{"n_layer": 24, "d_model": 384, "n_head": 12, "n_kv_head": 6, "head_dim": 32, "d_mlp": 3072, "vocab_size": 16384, "activation": "gelu", "norm": "layernorm", "norm_place": "pre", "norm_eps": 1e-06, "positions": "rope", "rope_base": 10000.0, "rope_fraction": 0.25, "qk_norm": false, "attn_scale": 0.177, "bias": "all", "tie_embeddings": false, "parallel_block": true, "init": "normal", "init_std_qkv": 0.0165, "init_std_o": 0.0, "init_std_up": 0.0165, "init_std_down": 0.0, "optimizer": "soap_variant", "lr": 0.00359, "beta1": 0.95, "beta2": 0.95, "weight_decay": 0.16, "lr_head": 0.00633, "grad_clip": 1.0, "warmup_steps": 200, "schedule": "wsd", "decay_fraction": 1.0, "decay_shape": "linear", "final_lr_fraction": 0.0, "batch_tokens": 262144, "seq_len": 256, "doc_mask": false, "train_tokens": 588300000, "steps": 2245, "dataset": "wikipedia_en"}
Each number is 500 + 25 x the weight over its row's rms, rounded and kept within 0 to 999. Layers, rows and columns count from 0. Numbers have three digits each. The size before them is the row's rms in percent of the matrix's.

# down: layer 13 MLP down (transposed), 3072x384, rms 0.069, rows 1675-1854, columns 64-95
# up: layer 13 MLP up, 3072x384, rms 0.0703, rows 1676-1855, columns 64-95
down1675 099:514493505516434496516475499511516516499494513529495485457529522525486504497536484501517466475503
up1676 104:482501503549505454491494526513500493521527486471474474473499539495490492539520486518495482491510
down1676 095:518434481502473513474498486484498512507503554535476446504560495489513472533542485466492488469479
up1677 101:505482498519485455509455453473539459495455517481499517491487529527468548556477512454513498532566
down1677 102:472520512478478502503505496512472541503517497471496498505505444497508519493494523489501499501454
up1678 106:485526515489522511462498466527537494467484523473563515469459490492478539506521541537482504508494
down1678 104:496495516511492443505551498484507506491520530510522499509513474503516527456487485520515527466493
up1679 098:476513489495480500489527512453441517491527548459499514521507497467538516517502527451467475501553
down1679 099:527473500481420498500495515474524530482471523462484483512500511515495475523484495511518484540509
up1680 093:511532486547436482512515465486499485506471448473487489469467502501487504485485503504443495484476
down1680 095:502507512479488508475473502511513510480530518525488497494537486499531474525512492489505482508519
up1681 104:505501496515494494520505505522516517520521469455521561503523500469465505489494508500464527529506
down1681 102:498495477512535497453505486536464515509520510513489469529561517490499478506496496583472527532515
up1682 112:533480524462515444518527482476522498522514520539493524485504518527497482500533470505460514522500
down1682 099:483505451527493551488478520531497556445477499498518510533519457478466535510471521511504485499442
up1683 102:520467503453543490519475515502507489536517512515465547494492476470491498487534488476491515510458
down1683 097:499517539528519504486534517491523505508503510510506485502524514496502469482534533489548476482524
up1684 108:490502511506484444501475530505493465532482519527519494540464546538499489468473530522488506554546
down1684 107:506490507461495524563539496503499497507503478512537498447489484512455460452496561501501496507451
up1685 099:491505546513494489524488470520462521513494528477518474456493502476506523499476496511488519456468
down1685 103:486479498510468466496488481512499468557475470470497534445507444472507506490514495498531555481539
up1686 099:499512516502498548511501493482492515460489442499491498483513497508500484482517481540492536517523
down1686 099:551514496520479520542461525538521508502522482494491527505474498544438496525514526558472508501541
up1687 097:488470487506506503511499483496465477474468478482511520503472499487501443446482465538504519466485
down1687 099:461522530495546484489536499482519517520492480481495519496504484519467472553485495477494515508517
up1688 111:551494483500495459572524490487495472528480498507509503526472452529489500525446448506539497506502
down1688 115:488425506487490510510481560492472497516442545523477467483493566517500507497525488497523523495505
up1689 104:510565499529494442542486486506468469498491476500494489530456490498491501455506484526491546484473
down1689 101:478498508493466477529476480532491469541485483503465530486484486499485526473491495535522510514470
up1690 102:486491531534496493490497498497516472532484502503472544457498505510510476510498496494486477486492
down1690 106:509503510461491468453503473491470465505523492515492519530470513482457484509521439518484505450470
up1691 101:478531498503516493513497475502497510458475547454542450541502498447518500522503521519508488454439
down1691 102:476488524504500501452528502501483510522523514499505452571471516511494442526461473493504511470481
up1692 089:541549461510526506531527505492460484491471493471505473495494501526538484503501505466500439522506
down1692 094:506483464496469515494491505455497533476480490466452512469519505502464452493482524478554520496487
up1693 107:498515487536489460505472503519499506528504488522473520455527556522506460533510501509465502470476
down1693 101:521534528520516501508534517492469516522462487473470542543546566477488509480516511500465497538503
up1694 100:486525490496488486522464498512519492504528468501550513485468467476503526511508528509492532500592
down1694 099:468508500508536503471524502483480484451474477515494514550522501476450493547544478477454501496507
up1695 092:527540508510536468549497498514491456527510550472532469494438497474526500506520497487495456496498
down1695 093:433497561519491498525456528500492509474514502508546474548543451492499465506476520547529480541492
up1696 092:493485550522491510473532489494507518499504513498456509474497478447551512480502495481535463493497
down1696 094:500567510497519467546532532462495441501546464483460526489489520493538483523509522485487509518540
up1697 097:452537493488532522511505476454489424464504506534507515477519499533552531467499515454512496474517
down1697 100:478508480477476523508472472485473533527507566502495522509483517492495498507517545467484528519532
up1698 086:493502510503505505528483519488462501539496542534471510520515507512523503481522489472535504524504
down1698 089:516508472493553476477517490473521552516526465492526469476483531467515477481482498485479551477449
up1699 100:467519504503551460556501457472483490466549531443467505497505499535534498463502499465505490492491
down1699 098:518492517482480485525509522526502467505531503505512525490495502509499485493510452473503471508497
up1700 105:541508523522467510447535480486489479506509542460532516450491516500523484523481546485528450508545
down1700 107:483496526480533541503495528501493513536488494514495468505489518516550492502504491482554534509502
up1701 098:530500490465557536551514504508526532484539475538488507480555549476508502491503497510474542483475
down1701 099:535478486501490516491513537481469514477497545500546471528496480513478489489482477508515503514448
up1702 089:496495489515504472537522489489502517500479500499504492475491476485529498509486523525508498513506
down1702 094:511478490498494481547470557445521495465505496484438541457487493528536519523515511524501474487465
up1703 103:479481469518491476502463486466521517500470497468440509528507498496513487443482494461482491537502
down1703 097:499518488454510474501526538516563488512494537460463540464540499497487503530491491467451490485497
up1704 098:493491473510518506498507487454531502518506510503479490543495514546525506519469552542505521497491
down1704 099:538503535477475487517538522468488482464515482484538548482462468443530482495519464472473468490513
up1705 101:550509538488496460512498479531482509484534473481466519491486516463520488476499504483515482510490
down1705 103:466516509454494459511478490471471512510499487454506486486481477527514483505515474464511512529513
up1706 088:501570465546507495469486487524509495481519471472492502485498505531475526510519480530494450511476
down1706 091:462515495485547512533523464475543502531530513460516532453538527512501463490503519504540525483487
up1707 107:465467484477506490476522505500508515474538508481464532487452529502511478492552539510518536547518
down1707 102:546509526537461524508465543510494531478477475518513528446501501482424475473504504504511520495495
up1708 106:479491472500461475468510509479484456500520494492497539467515481525487494487507495508460483503451
down1708 098:507462556510564461514499530510508544511521527503534470468511544499494532522532496479503490480429
up1709 090:498491521520514500510491448526513529491528465514452517496502513522539499504506516515501485494466
down1709 092:484439530458502522431506533487535483502503500500524502506511460479470437498505486493495493500477
up1710 093:516473476522527496518464467455501548531466481495521487526468528500445553522466485516526479489523
down1710 094:480491489491482503505536514499498464509544493525527478491494500505445485540483496490499488561474
up1711 090:501489481456493491521481508490466476493491486450477478483500464496502507481489513466438513477508
down1711 095:567487491468496485522540486522526498480481511529465494472469488510499532513484517497527520491509
up1712 097:494530483465464524504492498504509517511498497537503493549491545529479512518529494506468532499510
down1712 096:505525518516503505507491479501530477535489517516534496507471519491489500491510492509482529457511
up1713 103:545509527505541485452522493540499495465503463566511461494511520535502527437516459498453499486475
down1713 098:511496512521468499473507477467493474535498504495505481517453453473552501516482504514502525490480
up1714 099:462479457521503521483418521528517486455471506509480514515509510520517481497473488504474486514510
down1714 104:518492464503519495499546508481537511508443469529490496462485505499480567470517518475481499537540
up1715 095:507493481504517509525510484542479515529493531504521505469480504497542523535484492479447464499505
down1715 094:482497448480504481479511494441517517500481476481512537528492530485458513472486518486505531478491
up1716 096:477533486454495511454472470491506514477506518434433489457456544537541458521458507552472471477453
down1716 098:522516445526478497485527513508510507525513533536539514496532462507494517509540515503553487486479
up1717 097:534482507533489504489494497507537471537476481465503479508460493557505528522486510487547519523509
down1717 097:472543501471484503516460528487513503505480493489534470499509492505484557512480533505532478500490
up1718 093:461542479497490512471494503492499494474503530505529515517526486510499510478539485483446470472503
down1718 096:513485485507506478506494504512487525515493520513503509484515459524517498495476476471531481479534
up1719 100:475483506509538443510529534478517484487458485475487515478493458501516487536529556490521475497532
down1719 095:525511532481512510503496453530497455528479516485494484547505506508488478510532483522511482476462
up1720 095:474466478535500486541512535510496504537479473463507494543510473503483502483479499529475500526497
down1720 098:500507554509490504511530550542465548500493481476502532499507494504469501500443504498477474491496
up1721 089:491528523529478480480558497509471504501505501505481494483530561542463511468499502482500504516481
down1721 090:554488503535467561530507496538481501510537439516508488468484491483504486527501523479510544461509
up1722 103:485517527446512577486551494519479525519509455462491496521487528475477502512512511497497505521495
down1722 108:485549514517523504510496494499485508506543488456493485484525495466548451489520586544511471503483
up1723 086:535505522561553535504441550478489519540471457517480516505512508494473425441518521510473463528514
down1723 088:521497496462476502511493487486470472475534521498514496465483447521519504548509470483500494496478
up1724 107:466492507501470523471487537467484479483513536511512523529461491508535460484455473500487530506520
down1724 106:513466479513470524529496449477524492491511482524543521544449511537455507524469471466491484464526
up1725 088:516516510519520512507520477488549536502512516486503524511561517471556488501502507519488481494553
down1725 091:520497497488497509508479493494562539479494507469462444487529516518435484515526525494485477451417
up1726 101:502506470490506504516513513490459511453464470487508516497513499521531530437527495485499521518543
down1726 100:502464471535516481488505480501484483537501495465478499502529536479497484503501518501497451497503
up1727 102:480537497497541497464489506465484489524521466503514508509548473533478517479466469530483488509475
down1727 097:498498471494535538519533488540545499491474510499474515503526498526535517481478505492527500470500
up1728 112:471472522487523478567481508482500463484476522545555498506497505531531515500501497456504522487552
down1728 103:503507499500520481488504487500519489543464495440499478533509473559493488507496473507502452505521
up1729 108:530505488550489506526529507479474525485533508488516502495485536491493433493467489502483506460492
down1729 101:506534515505472484474542442507527478490535498487506513452533467485503489521494501528478456501550
up1730 096:549509468501507455510505470462440522473504495519542459475496510460453493445534517491521466503497
down1730 107:485530484498482481468517478485500474513455504474528497469480509449519477472462466485440499533538
up1731 109:475457468489533518513490515513523501491512488515501540557512511526517528517474496480506460479537
down1731 103:505449532515423527466488463479481547533477552531469522475485516502540479499471526496490507454512
up1732 088:504509459509519479496531464507477499512505517464492529501510511470521523522479478487543503468470
down1732 096:486463542532536497473509489531477505491467494501468545482470500514526514479471496506523474462512
up1733 094:486489490520523474453471543516515490483475506532524518472530476521487541500473495540515543468475
down1733 093:517552519461491555491501479533464481475525509517536507521521461482516506502502477503509463486498
up1734 110:479470477518506505532525483435494503488471520519528509517481508545489465524475474479503510474487
down1734 107:478500500541512530498485462505506506520498529520464515516494482509520484476497524517502468449479
up1735 098:477523475469485500471482500435508488513539501526476486506517521540478513487506494486480496492470
down1735 103:492482550560476470482499561471519516515498482505479536454532466477494494529496503505516461524487
up1736 093:514504540487498498548500525479500461539503475480508499537506496460434524500538478467557492541484
down1736 095:473527525553524503428524522495522534506469477498487496499428490520496515522476474499463487454513
up1737 092:480481472464481512516498523475454482503455485538477519497460412474477528451533507531512510507461
down1737 089:574523486511512494480507454543480497486501528482484467521482507506542511552540478496494476489504
up1738 099:512527527477537521535541510514500507499492474507463499497520537524508532495509534477532529481475
down1738 100:526528527468518495537456541503476508501539511497505557509495480516479480499550447518524501493504
up1739 098:488524538519501509496469546488482526469542486491500504534484495521492520477509475489479508506487
down1739 098:474498494523507511491506496502479509518472460491465500469484497537498563511474459512546509531523
up1740 095:493509534446522529480524523515499445520484468513507497449483538520505493519525533547538535488517
down1740 099:490501513514528499499521517489483497501486520483518497512479451470488504522546499458524479503516
up1741 092:465527507494529540525466477528491488495537552494531488480452463514496524517540502467507483447535
down1741 093:475556472523447476462480494486506511464514475474514510549529537482507503506460475498468482486503
up1742 090:495498479470478523528493562519485457493511514472526538527501493469468525532506530519469507495478
down1742 091:511511483523514476478495467497492511486518523526475516512523469483524466559485445478487485517516
up1743 109:489465504478501496526502538498467489570485503478529510505513511494461465496519500489488514487489
down1743 110:489510504524522436493561515508448503532474550494506519501502485510515469486505539500476479472489
up1744 105:450494508514483544522547512522505505509512476486487482512477502501452513552535486510476474525448
down1744 103:503479504513504526493444498541517504515510482492518509551537479515473504561520523493486485502523
up1745 102:519511494486462480500509473524480463479486493495543510497527514496499493497472496538490468519461
down1745 097:495499449513486496526510465507529518494468496470472509537501531503464490519480495498476522473493
up1746 089:491506494499483507527480488484520493513479559473530500513527524503498514513446525497516427477467
down1746 093:537479497480505485529469508508457467515530497488510492491502513482477501460520480554465510487488
up1747 117:536511511569520478461457519510501517510489532526537496461503495450524493502527559575462474506474
down1747 110:458467512517496502489486521531512556491438496522485506506471484498549533528484504506516501507488
up1748 097:467555529534534509489471481490443479518469500479447513488473450508470461459499475471487508530498
down1748 099:493496498491496514543489518491503475477480478481504520516570451519524454474436515537530487495540
up1749 100:477538445469530471486449448505514514454516472523485512550462492515485494517478506523481504518451
down1749 102:467499469539502513453476507498485429528442482546504545504507456500506523454506494539501490487483
up1750 095:468469477476503506513436525470468505553531478479450517510528524518455489488507488462447482495508
down1750 091:564529515533478536461496509538502486515511478522498493510508523491505550524495514506524555489524
up1751 099:517499529506448505507500530466515479475531507508508502497512519496517543502510472515527519563484
down1751 099:467522515495485507505476452488487478489515465465450459493512515558490489513477511551519495496493
up1752 096:502493497514539513438493497481526497495531499460512498493449509505505505477507521473508559515491
down1752 091:482524479512505513513511543516493499536498495495463485525511531468517521471481489447492514503517
up1753 093:522524455459504463457511543525510546508467495489481471501489501505529462491531510529501478494491
down1753 092:538506481479475537510541480482488465498470482557506527525491492498509514479512516470514503447492
up1754 102:513531510531517499518514480479483475507525452549485509495544532492532446462475472491472476512528
down1754 108:465477499505514484507489529490522489525454512511501481474533548502494517522464470544485460472491
up1755 108:525537488483538482510510528535487485481498508487541500492476505512502526495493511464521508445524
down1755 098:543499526497487509486476494547525534456473539525501484500503526522520481510488505492518500479496
up1756 099:508524497498519491487489526459502513506472529504493523511509492503460555481529489490476472479465
down1756 097:517448534478483504538472497509535543491532463512509470532542471474512528538491477509498520477542
up1757 115:477484524507492483499509471496507500517523521465525503520521526471529519451510517501517509483470
down1757 116:472481507492532449509518506481539493527509466511507501471476500478489554466502511508503484520513
up1758 103:534508467496490498523490490500527550515487456527508540508535492522434495470535504498473559509527
down1758 090:474541508503501482492472472537457482490482524500493494463482526487529471508442479517499466516521
up1759 094:454473494476507513492461497486463544512517539480478514558545512492531528487481524481505477486517
down1759 093:453517503506463530532528525474481528516486500480518482512495463502525478493499514475501504486522
up1760 104:458493495503480542521509486545493478481528481494489517490500544492508498510538495513498496491481
down1760 100:512473532473517459479529494506511518535447481529514536502521494478502476495478503441481498531499
up1761 094:509476471491498503474486498502508500504478484516505522483497495494521507516518505462509517499522
down1761 099:475467468505542483504503486477438522506534473487514488483507520520518496505493533519492488515483
up1762 076:501507494483544527527481505517488477530480515470429478474488516449490559508488492468483515505540
down1762 081:514486515490487502516481525480506472519478479539521484498474522486521487511536487476523511516475
up1763 092:484528514499494483496505455495495473520505484500473485488484485535471500487517485468492469507494
down1763 098:458489503463530499518470531480530463491518493532492532502499555513478455503538505505468479463507
up1764 095:524533523457527491470493435490527502481498494513512512531506517525485515463521465470536476488497
down1764 102:521488514474462462531507504512517517506480500476519481499520492479489489525491535551533510492479
up1765 080:477519466483524511482498522522507496475528481522518520504498530475539496496511487499539499438471
down1765 087:488513542483520507492512502499504471453530464543489469478487522457488526481506522508498587500497
up1766 100:518515529515484486503478475466503495535488537554474529515505489515485525511503539508506510477482
down1766 101:529484534504507471516559509512471488484477483494511432481491483473510503497504540539500502511488
up1767 097:522546525461503531507529494483427470530516470506473508492495505474503506516513443533548506447501
down1767 104:517491513485463478488539538547499539517489489521501520483458500488567520526463543507536497509509
up1768 102:539524483498509488487477524505455519493487542478535461485488500552535494522492515476487473542487
down1768 101:453509511507538458467499488487547492516536468528456491485505492484530513545517474498454496497510
up1769 100:503512514550527469504509464456519541491548497537506553552502499480501459450506548485497528473503
down1769 100:477481483505509473476534477453484514501504530516535534483509548477499490497504512521552489495484
up1770 092:476453483496486466427498522538474453482544522545467566486529514550514524511494496483516534518531
down1770 096:527546484500514509465477488551461497472513471466505458519477497504525497490517512477518511480465
up1771 101:521538458492519495471480476481508488481532511462530530507507507499517541476473501493474517483475
down1771 097:514494528491458462496508480481522518499465487434506476514533505459488511464468488489473494539522
up1772 090:447558518454522472573494493533530495443527483535534497476504521488493498469484511501519522516505
down1772 094:466494557521526508500510523494471498496503497506499583508494536487499517477488491479507522454516
up1773 091:521555477502484494529504458471450520511497479472525512460450472527470494502521480512506481510459
down1773 097:506496522488526485546526476505502482486484473515457527506464514495478492447445489514504468499456
up1774 111:486545528458549531473478502512527533529474506492509515472487505520485539483494474488490533486496
down1774 109:490468492486483533572497500498504463544496493465511499539512520499515514497508475536469562477532
up1775 104:482525542480515505462489507499520473472516490500493480498483481521490503450446479494516453519494
down1775 105:523531465538511495509525486469527517527495463530505488465517527539454533503515454481517464558531
up1776 095:486485482485459419497503463511472507528506497534496527471522455463505496525476512495524484496456
down1776 099:509465521505497475533501561516493519516459505506529542516490520471461497481491468528484483488488
up1777 094:498487488478455486495488434501493451463502494545478518494487506511485551455511521493476477465490
down1777 096:486505492506519502446523489535523472482503540488505524505488495515486496506518491475475453472508
up1778 107:457480518540517529529513524524493478493517516511486508525503515495469489479462515486519483498486
down1778 098:500513473501508495458502500491504517518482492525521541515496518513514452525482500481530506570515
up1779 108:457479518482486496490485472454449511542490477514435497493492574543508520498485521533514482553510
down1779 107:514493464481503476501487479533492503481513504504435482499494592490490503479507507515515511468512
up1780 105:507453496543446492450483497478495434535514521543512488481513514510493517497494573495518522546550
down1780 103:562512463485483469491497507484496470479517526497471515529510461523450510548509532469472472504518
up1781 092:484474459498500517546456518488491491486488512513475490507516462523491486532452467508534481501486
down1781 093:483529527519527484483508498506480509456487500504518485545506495525507441489519489462469477485499
up1782 101:501527502500520515504511496489503515512509482478475545461525479492553466488514493447534548504484
down1782 105:458497513443497499504511538511490533509489517473520494529493533479502489508495476519535492488511
up1783 100:452492538499507498438437451489505493526507513497522496502491548487532505513476489482488521496519
down1783 098:471504458501482455528482538479441503499524462522485476476466524496495509480516520461469529482503
up1784 096:492485479529542478512480500495524500459524511479514549531526474470532508456494457526518566511545
down1784 095:521485526523484494484547510469540525460485482471441437500459504512499535500508505496491509511474
up1785 097:503488503509460494498497503515531523537480488445482524463474489525525486496521487510465497501512
down1785 098:517527493529540511501522484484488509468506450514531471502517461491490495537524522497521485498495
up1786 089:489494545452506526491488493485484487486536491534499534513516557531493513449517488494502447494496
down1786 091:495487463514526487516479470460505467486504498483511479474490496521460444534525554487445553516495
up1787 106:523511495478472491500522532518546498498471488462482510490488497476484511485531503521479494494494
down1787 115:497484518462494510509515530516473488535530515502521498491493502482484518487507513528478443507486
up1788 104:480552492523521522487488542512495520483502525526538527503469498493490489470486502477522513461519
down1788 102:492506490457525495505483467541472512535491480472485521493495486504516547499490491535462478531514
up1789 090:498494478537501494536512513484478505481542538459452460496558539507521514489514479479489520509557
down1789 089:511481511533500511510492538526473519499509497526539469497480511514492510542491468540481453514462
up1790 084:504507541529490501534479492442454500453477522466514522451509528512501435460473519462499455489543
down1790 088:468546474466542511488552509520454470528532481456537518536478494525527518455500488502504527483514
up1791 116:529476550466488492477517511497497489509509491503531502485511554493482476473464521476474512528501
down1791 104:477525484477479501537508517520486489544449500459471507514491478505535522545512451515487527476485
up1792 112:495483539479508473514516487515498500499428498515494548481547496498501497485476523477514513533476
down1792 104:506499512508487495475544512518527485489499511464489459535520493477483467461490505516509464525512
up1793 103:455533474510491509510509502523528488510503492507514462500454496481495529483494501478492483495472
down1793 099:491476544509470529528473504507466511510521478484470513572516528463515513522484459536495507492525
up1794 091:523475473536457549470498560494527505470465500540552528513512488518531521500545472512486461500508
down1794 090:521544467482530500537516521545476511509494500500485531472485497471507532473480485508480508465503
up1795 097:476498476520499484499515507505453513444517486477478512468485520509497519453535510482478474506545
down1795 101:458539486528465513543492505464521496534517504484508492499497507450483537499457462498483495502490
up1796 100:531473483527525499493498522528455496493507569514500512499515517502467436513509527505517509519559
down1796 110:548480508545499491520534508523523470477512511528490530498532489517466471502491538501509490520496
up1797 117:498498515483483523455491517492500486501511522516503507542489502514500526480480508489511493520479
down1797 108:525526513501542517520505492500490519459548444508511498513500532500494490536522509496476451473511
up1798 097:458467498538519517505461491497532536494510563522483543490478523483497519507488498506463534494548
down1798 101:504515490510508502443517501513518528563494464517526516458486501473451513559515489506437478486538
up1799 103:488505512490505530494485494516487461485511474465493464517518489450528472542491464475490508474523
down1799 102:470483520480513501493459507458567505501482476515505552528535524490507504483473526464543503496494
up1800 098:505475450469558495511513536513487527513517485496537521476542516513476531491511532457488494472509
down1800 101:533475460465515476517492470506491460518511492564507481485521519563520473522522464506521528492515
up1801 098:491516521487499485535482503446478435504490503498519499519437519502509528492519503509489430510531
down1801 098:495463492505467507481505520506532549485479463531495492482518502521540492486542465466515508530525
up1802 091:494479524540534506502510502502491531500500483445497484486495491581509464543476522483508494519482
down1802 095:536517490526538479508525493465493541494482486507470534473511496528530500512516466482472501482445
up1803 095:497525505481543504495476492484539492450470518504495539521486473538511491487513526538470514507453
down1803 097:537504510475508516522479459496544524495516514505506466479489535487490498507573491508545506508483
up1804 096:488563532515563510520500519504509465507498510553507465517507487499503500494489532484496506435503
down1804 103:480480521550478454506515502513477519566493509527480497503481521459525507495496469524472527512472
up1805 088:518520500504514482510482478481509505515519472529484496494493488453531491487503482535424520508510
down1805 090:495509505541530484512528505541480480489546510542501486506497458535508501501560460446535500535516
up1806 106:457467478516553502491534500514490497528476553451527513481488514487508497538506507513512538485489
down1806 108:541523497510528503533514517507493508513514458478534476477468505511534484519530476526472493508464
up1807 101:551535507519483505459493533527516508478539470497512445517525493513506490512453513514489534512497
down1807 098:487484513502476520533479535508484468516510530536478514472488523473489560531516480482523489487539
up1808 084:546523477478531515475467507480509452506494508481459509502486507498524478529510453510454470509503
down1808 086:491487510543513495518501474466477532486511470521512488474504503523527529460460482533525501483498
up1809 105:486512454494518512530488489537543493475486518499527513464528470535488516516503484497465489508496
down1809 104:507481513509516536527502501549550482487522478490534490494503520489507529508489507525533502455523
up1810 099:496558471467518507481521515483493492501512481491472531491494497533522477475481488540522520505486
down1810 099:513507498539455517473504507515501530540493519517510497535526499506526484508521498485518529479527
up1811 090:484487498486506484477476486460477513476508534491499487517491535498503541523523504493492546511517
down1811 095:466478515484473508497479480516506509516462492504501463519457477500475502530504515497521488486467
up1812 099:487505497516538478527502469501524490463507517495459515498552468464464495490520489476444525510484
down1812 099:483506497562517514479519526496500481481535497496548490504504537474464495508463501484530505491460
up1813 085:482497532522541519525517516532507478488513491465528490519493515510500539515516504483436505452509
down1813 090:472495525488486485483512495506543453488507488465501520488516513496437507516551475535521510474472
up1814 102:521537513495480519458506554495508513499471502543513501531504520512513492468523530509481505427492
down1814 107:504501501531505512546512501519482497484534501524467463532504503503471484529530483493501487457481
up1815 096:487534490499517517509546496493493523470509489460554464507473516529480466511512506493509486476471
down1815 098:500526507512501538471487481461477495523461491522484550514502515529482468484523436513511478511488
up1816 102:518534502496480478516527499533517494474482490487500541489502536491472508519485538473501495517493
down1816 099:531509457495540476512479490445490524478498489507535484533496513494516494473464520532532467554512
up1817 111:501479501512569472501468494490522490454490466490498558444478496479462529495535469527472498448498
down1817 099:552447516478480503474475481532459460493467539502488493515539460512480502549502472569472558499471
up1818 098:526483465512546512478489488457490490463535487521505555490519548522532519513494538517510471456506
down1818 103:463501490508482522522526482460521560510518508535518476499499518510492490489526468519501508478482
up1819 115:495497508500476528531481535500504530471508477464522465526505516519523513492496451516495503492497
down1819 106:494500477515500499462495486466483476521470561478521568460484522490471516492494509545489511505529
up1820 100:509513501504502531474507482464506498501542544506484525483486473485497490477512499473521465503440
down1820 106:478481501505441477537515485521509520511525476495481515453528471523522524522463532498526474512531
up1821 106:502501521480485502511511505521481475488525456498485525478504515511535478526566527486486511473518
down1821 104:526496549547532489480518474512466483516492467447525554549506495520471503524450524493496497478480
up1822 109:507512506514517535460493511508480494495521498532506558517551499504498522497430496505518478502519
down1822 111:456504503487493480504484504477504502460528530440519541471506492490478518507499470488493468532554
up1823 090:483525491508484454476485491469489490479504470480542515495460517436482546533501483493512474479471
down1823 092:504484487532521457469487505500498448510518471504540505531511467498528494491479495477523480496520
up1824 092:506454502525497500497546481476484494542490538485522488474517481516504460477466510530498548471443
down1824 097:495522579496507478479569540570544536510521456490527476519469518500488479503481478520483495482511
up1825 078:558494512539491471512536501451455486481506515502523478463468475475466462475516506517524547474503
down1825 086:519524507518515577521451502507465483492527512496506512511479487524546524442478492491480524496512
up1826 100:498478504546521520512546522474453542507504545508501484496473463487498510477494494486505529519482
down1826 088:466538477502479487504473482529500493496501480497466507522488521525507526590509498529532515546495
up1827 110:452504489504544517480491524510508505499476522506510503470484522475477486506510515525518491509459
down1827 109:497483504493476482483528497514469525546503488475509519507524492510524532500452502453480516468473
up1828 090:499485506557539544524485488487487489538540510519490476527466522477517516519497486459508480437507
down1828 087:459478477493526485526486511515512517489497483501528450514481508518481460491475507507476511484545
up1829 099:490513538503538507501517497500491478504505546505520512489463503486534537514513509460477482499507
down1829 102:515504463527491536516538504530579511450523486468515496490487519514521572442518506503459485518515
up1830 080:507528458480527477470520505505489546527464530511446487493548506542524493513499517497489485472486
down1830 086:461529458516503493492490502496502465510513514507460463508445442484546536531482510494527462446471
up1831 104:536516536474494474449490486529479493542523482510492467458510523476479506524462473472517502496522
down1831 106:498527484492508486505555519487484521530445516480499472496526480519536487487516508496471521484507
up1832 104:524529530478492513494484566480483504515501527499515478503553519492480515427477489499513491521504
down1832 105:481509525489449463554522498467503515480493489523494492519511497491533504492515475516469480481501
up1833 105:525497499480488487554469476502478492487481514465496494522543532460515526492525472500552504499523
down1833 105:493510469530503517477519507488538498539548527522442517513518517524506497489485468487523468501485
up1834 102:506479522488548499515458488496510507507496474535487509492530481437494516479513503507502530483449
down1834 104:567506509532433524523485502485480489506495534520511498494508516509539506522483519508487523483464
up1835 095:483519516530472504502494511519506520503516515492506557487465504505482490480533458521500471476519
down1835 092:499494451517472526484507495508500532506507528501467494475548459440556501464455471484477475524502
up1836 102:521520522519533490517447519478503541497484490471555490511506508534529494502504523460521507519514
down1836 101:481490524457495512476532502522558503481479483477530492499521530480496531555508511516472500498459
up1837 101:497516476494508497489501493514472533479536529507511488516545521453506435484491500450467489537469
down1837 100:507494518474552472521491468518513527479517459493490488537529513508510469503529491443534498458471
up1838 087:490528539485505493516459510458515494498498495558500499491478507516493494466488484511474508506488
down1838 091:482458455545514520504543508500531462524500470440467553494486457516469509500496486501452495470488
up1839 096:468558480503490506480511444450508499475481493470490524506513517501479510491513509507523533491441
down1839 095:465514494513553475515503492501503530498492489468474510475533508472529499522486504507501500527486
up1840 102:567543487466522476479518540484498514512544499497549508462490493494494527533522524542462565554493
down1840 107:499508523459496455471442507518450513518535522511504527463495516479486545482531525484485504487471
up1841 104:478469504457445489484502501478519547495545525484529512500489507500525510489520490541503516526471
down1841 112:541473502514508523493458555514485477473501465463518520490473493502498522504518504541519464462535
up1842 100:481521480475512502498440525512552497489522487504505501495506526528472452491516497502503517500494
down1842 104:517509445487527446533527494509490513508506513470522454481524483554498432491504476558483491455473
up1843 123:523521468459555525550460554508504455511525480492510539496497532496505501527485458473527515494506
down1843 100:503520515519444490480516488499506526554482504537484420475488483498540455513485495531504457495521
up1844 108:481457518532466491542474470471492420524483495511480491531488530465488478507462528514493526485480
down1844 111:528513494482468489500503499487493548504522553526489508514503530519486478515484507501501501457489
up1845 096:491513495538518501484462485484522502485494475493445478493455492499495519481493473467499494488467
down1845 095:522460450471471533504509514497485525500507489569442530528552514511541460504532507502480523509482
up1846 095:517471516501494482515492496499549485511491489516469469526502480509531514500496495507459530454428
down1846 097:523502504482516505504519529491514501481553495498501522501512500455476460466485456496530510505547
up1847 095:496501545483517445501530528457525497498453504515510570477477503529489521497478520516458468477528
down1847 089:507509506520495489527463531514504506519539481487523473498477501456507505498526509509520542532469
up1848 096:479527532488494520501440458509483472477542517516502503500500503514455484494512497496496488516496
down1848 098:526518499566469452535474495527504456501468533498507437502474512537526549484489493497491496493498
up1849 089:512538520525547507479538541536518502466504536527526466507509485542505544477496466506523484507517
down1849 097:503504499505513484501502504493504509466492468492486527480491527548519558513461501523487502541496
up1850 100:492522537508537509460496502534513503491492509486505514508500490486521527502491555487484484471525
down1850 098:466510541475452490479435510498487502468494542523536488508565478514495535486524480518496527516501
up1851 092:482490471540548533504479483531489519494512520476506500487475501487526496511510553500516527518506
down1851 095:483532516495526483549432528516497480460501464511510493518497559498461539510455470516531461501525
up1852 094:519529521509458521544469501469563482494456512519451510492517510481498496491526484474482495474494
down1852 095:506501497502547490448510551521487492521497482473469460529499469529488463483490505479480518495516
up1853 098:495519523469488532517557459534490507469507501496544502495536527445485513501522478529516472506464
down1853 100:477477521444503514501502483491510526498486496555493492486512518479476477535488526497510511480482
up1854 098:515529470432537465509503477506479483532498485506474456508544559460500492510493480478461517502493
down1854 093:525445509492513471519499511490456496527488527496474463524482486508529471494530513487484477510513
up1855 106:531479524522496458457509511512478518533514516523478504527533539457478466481491480525498519523485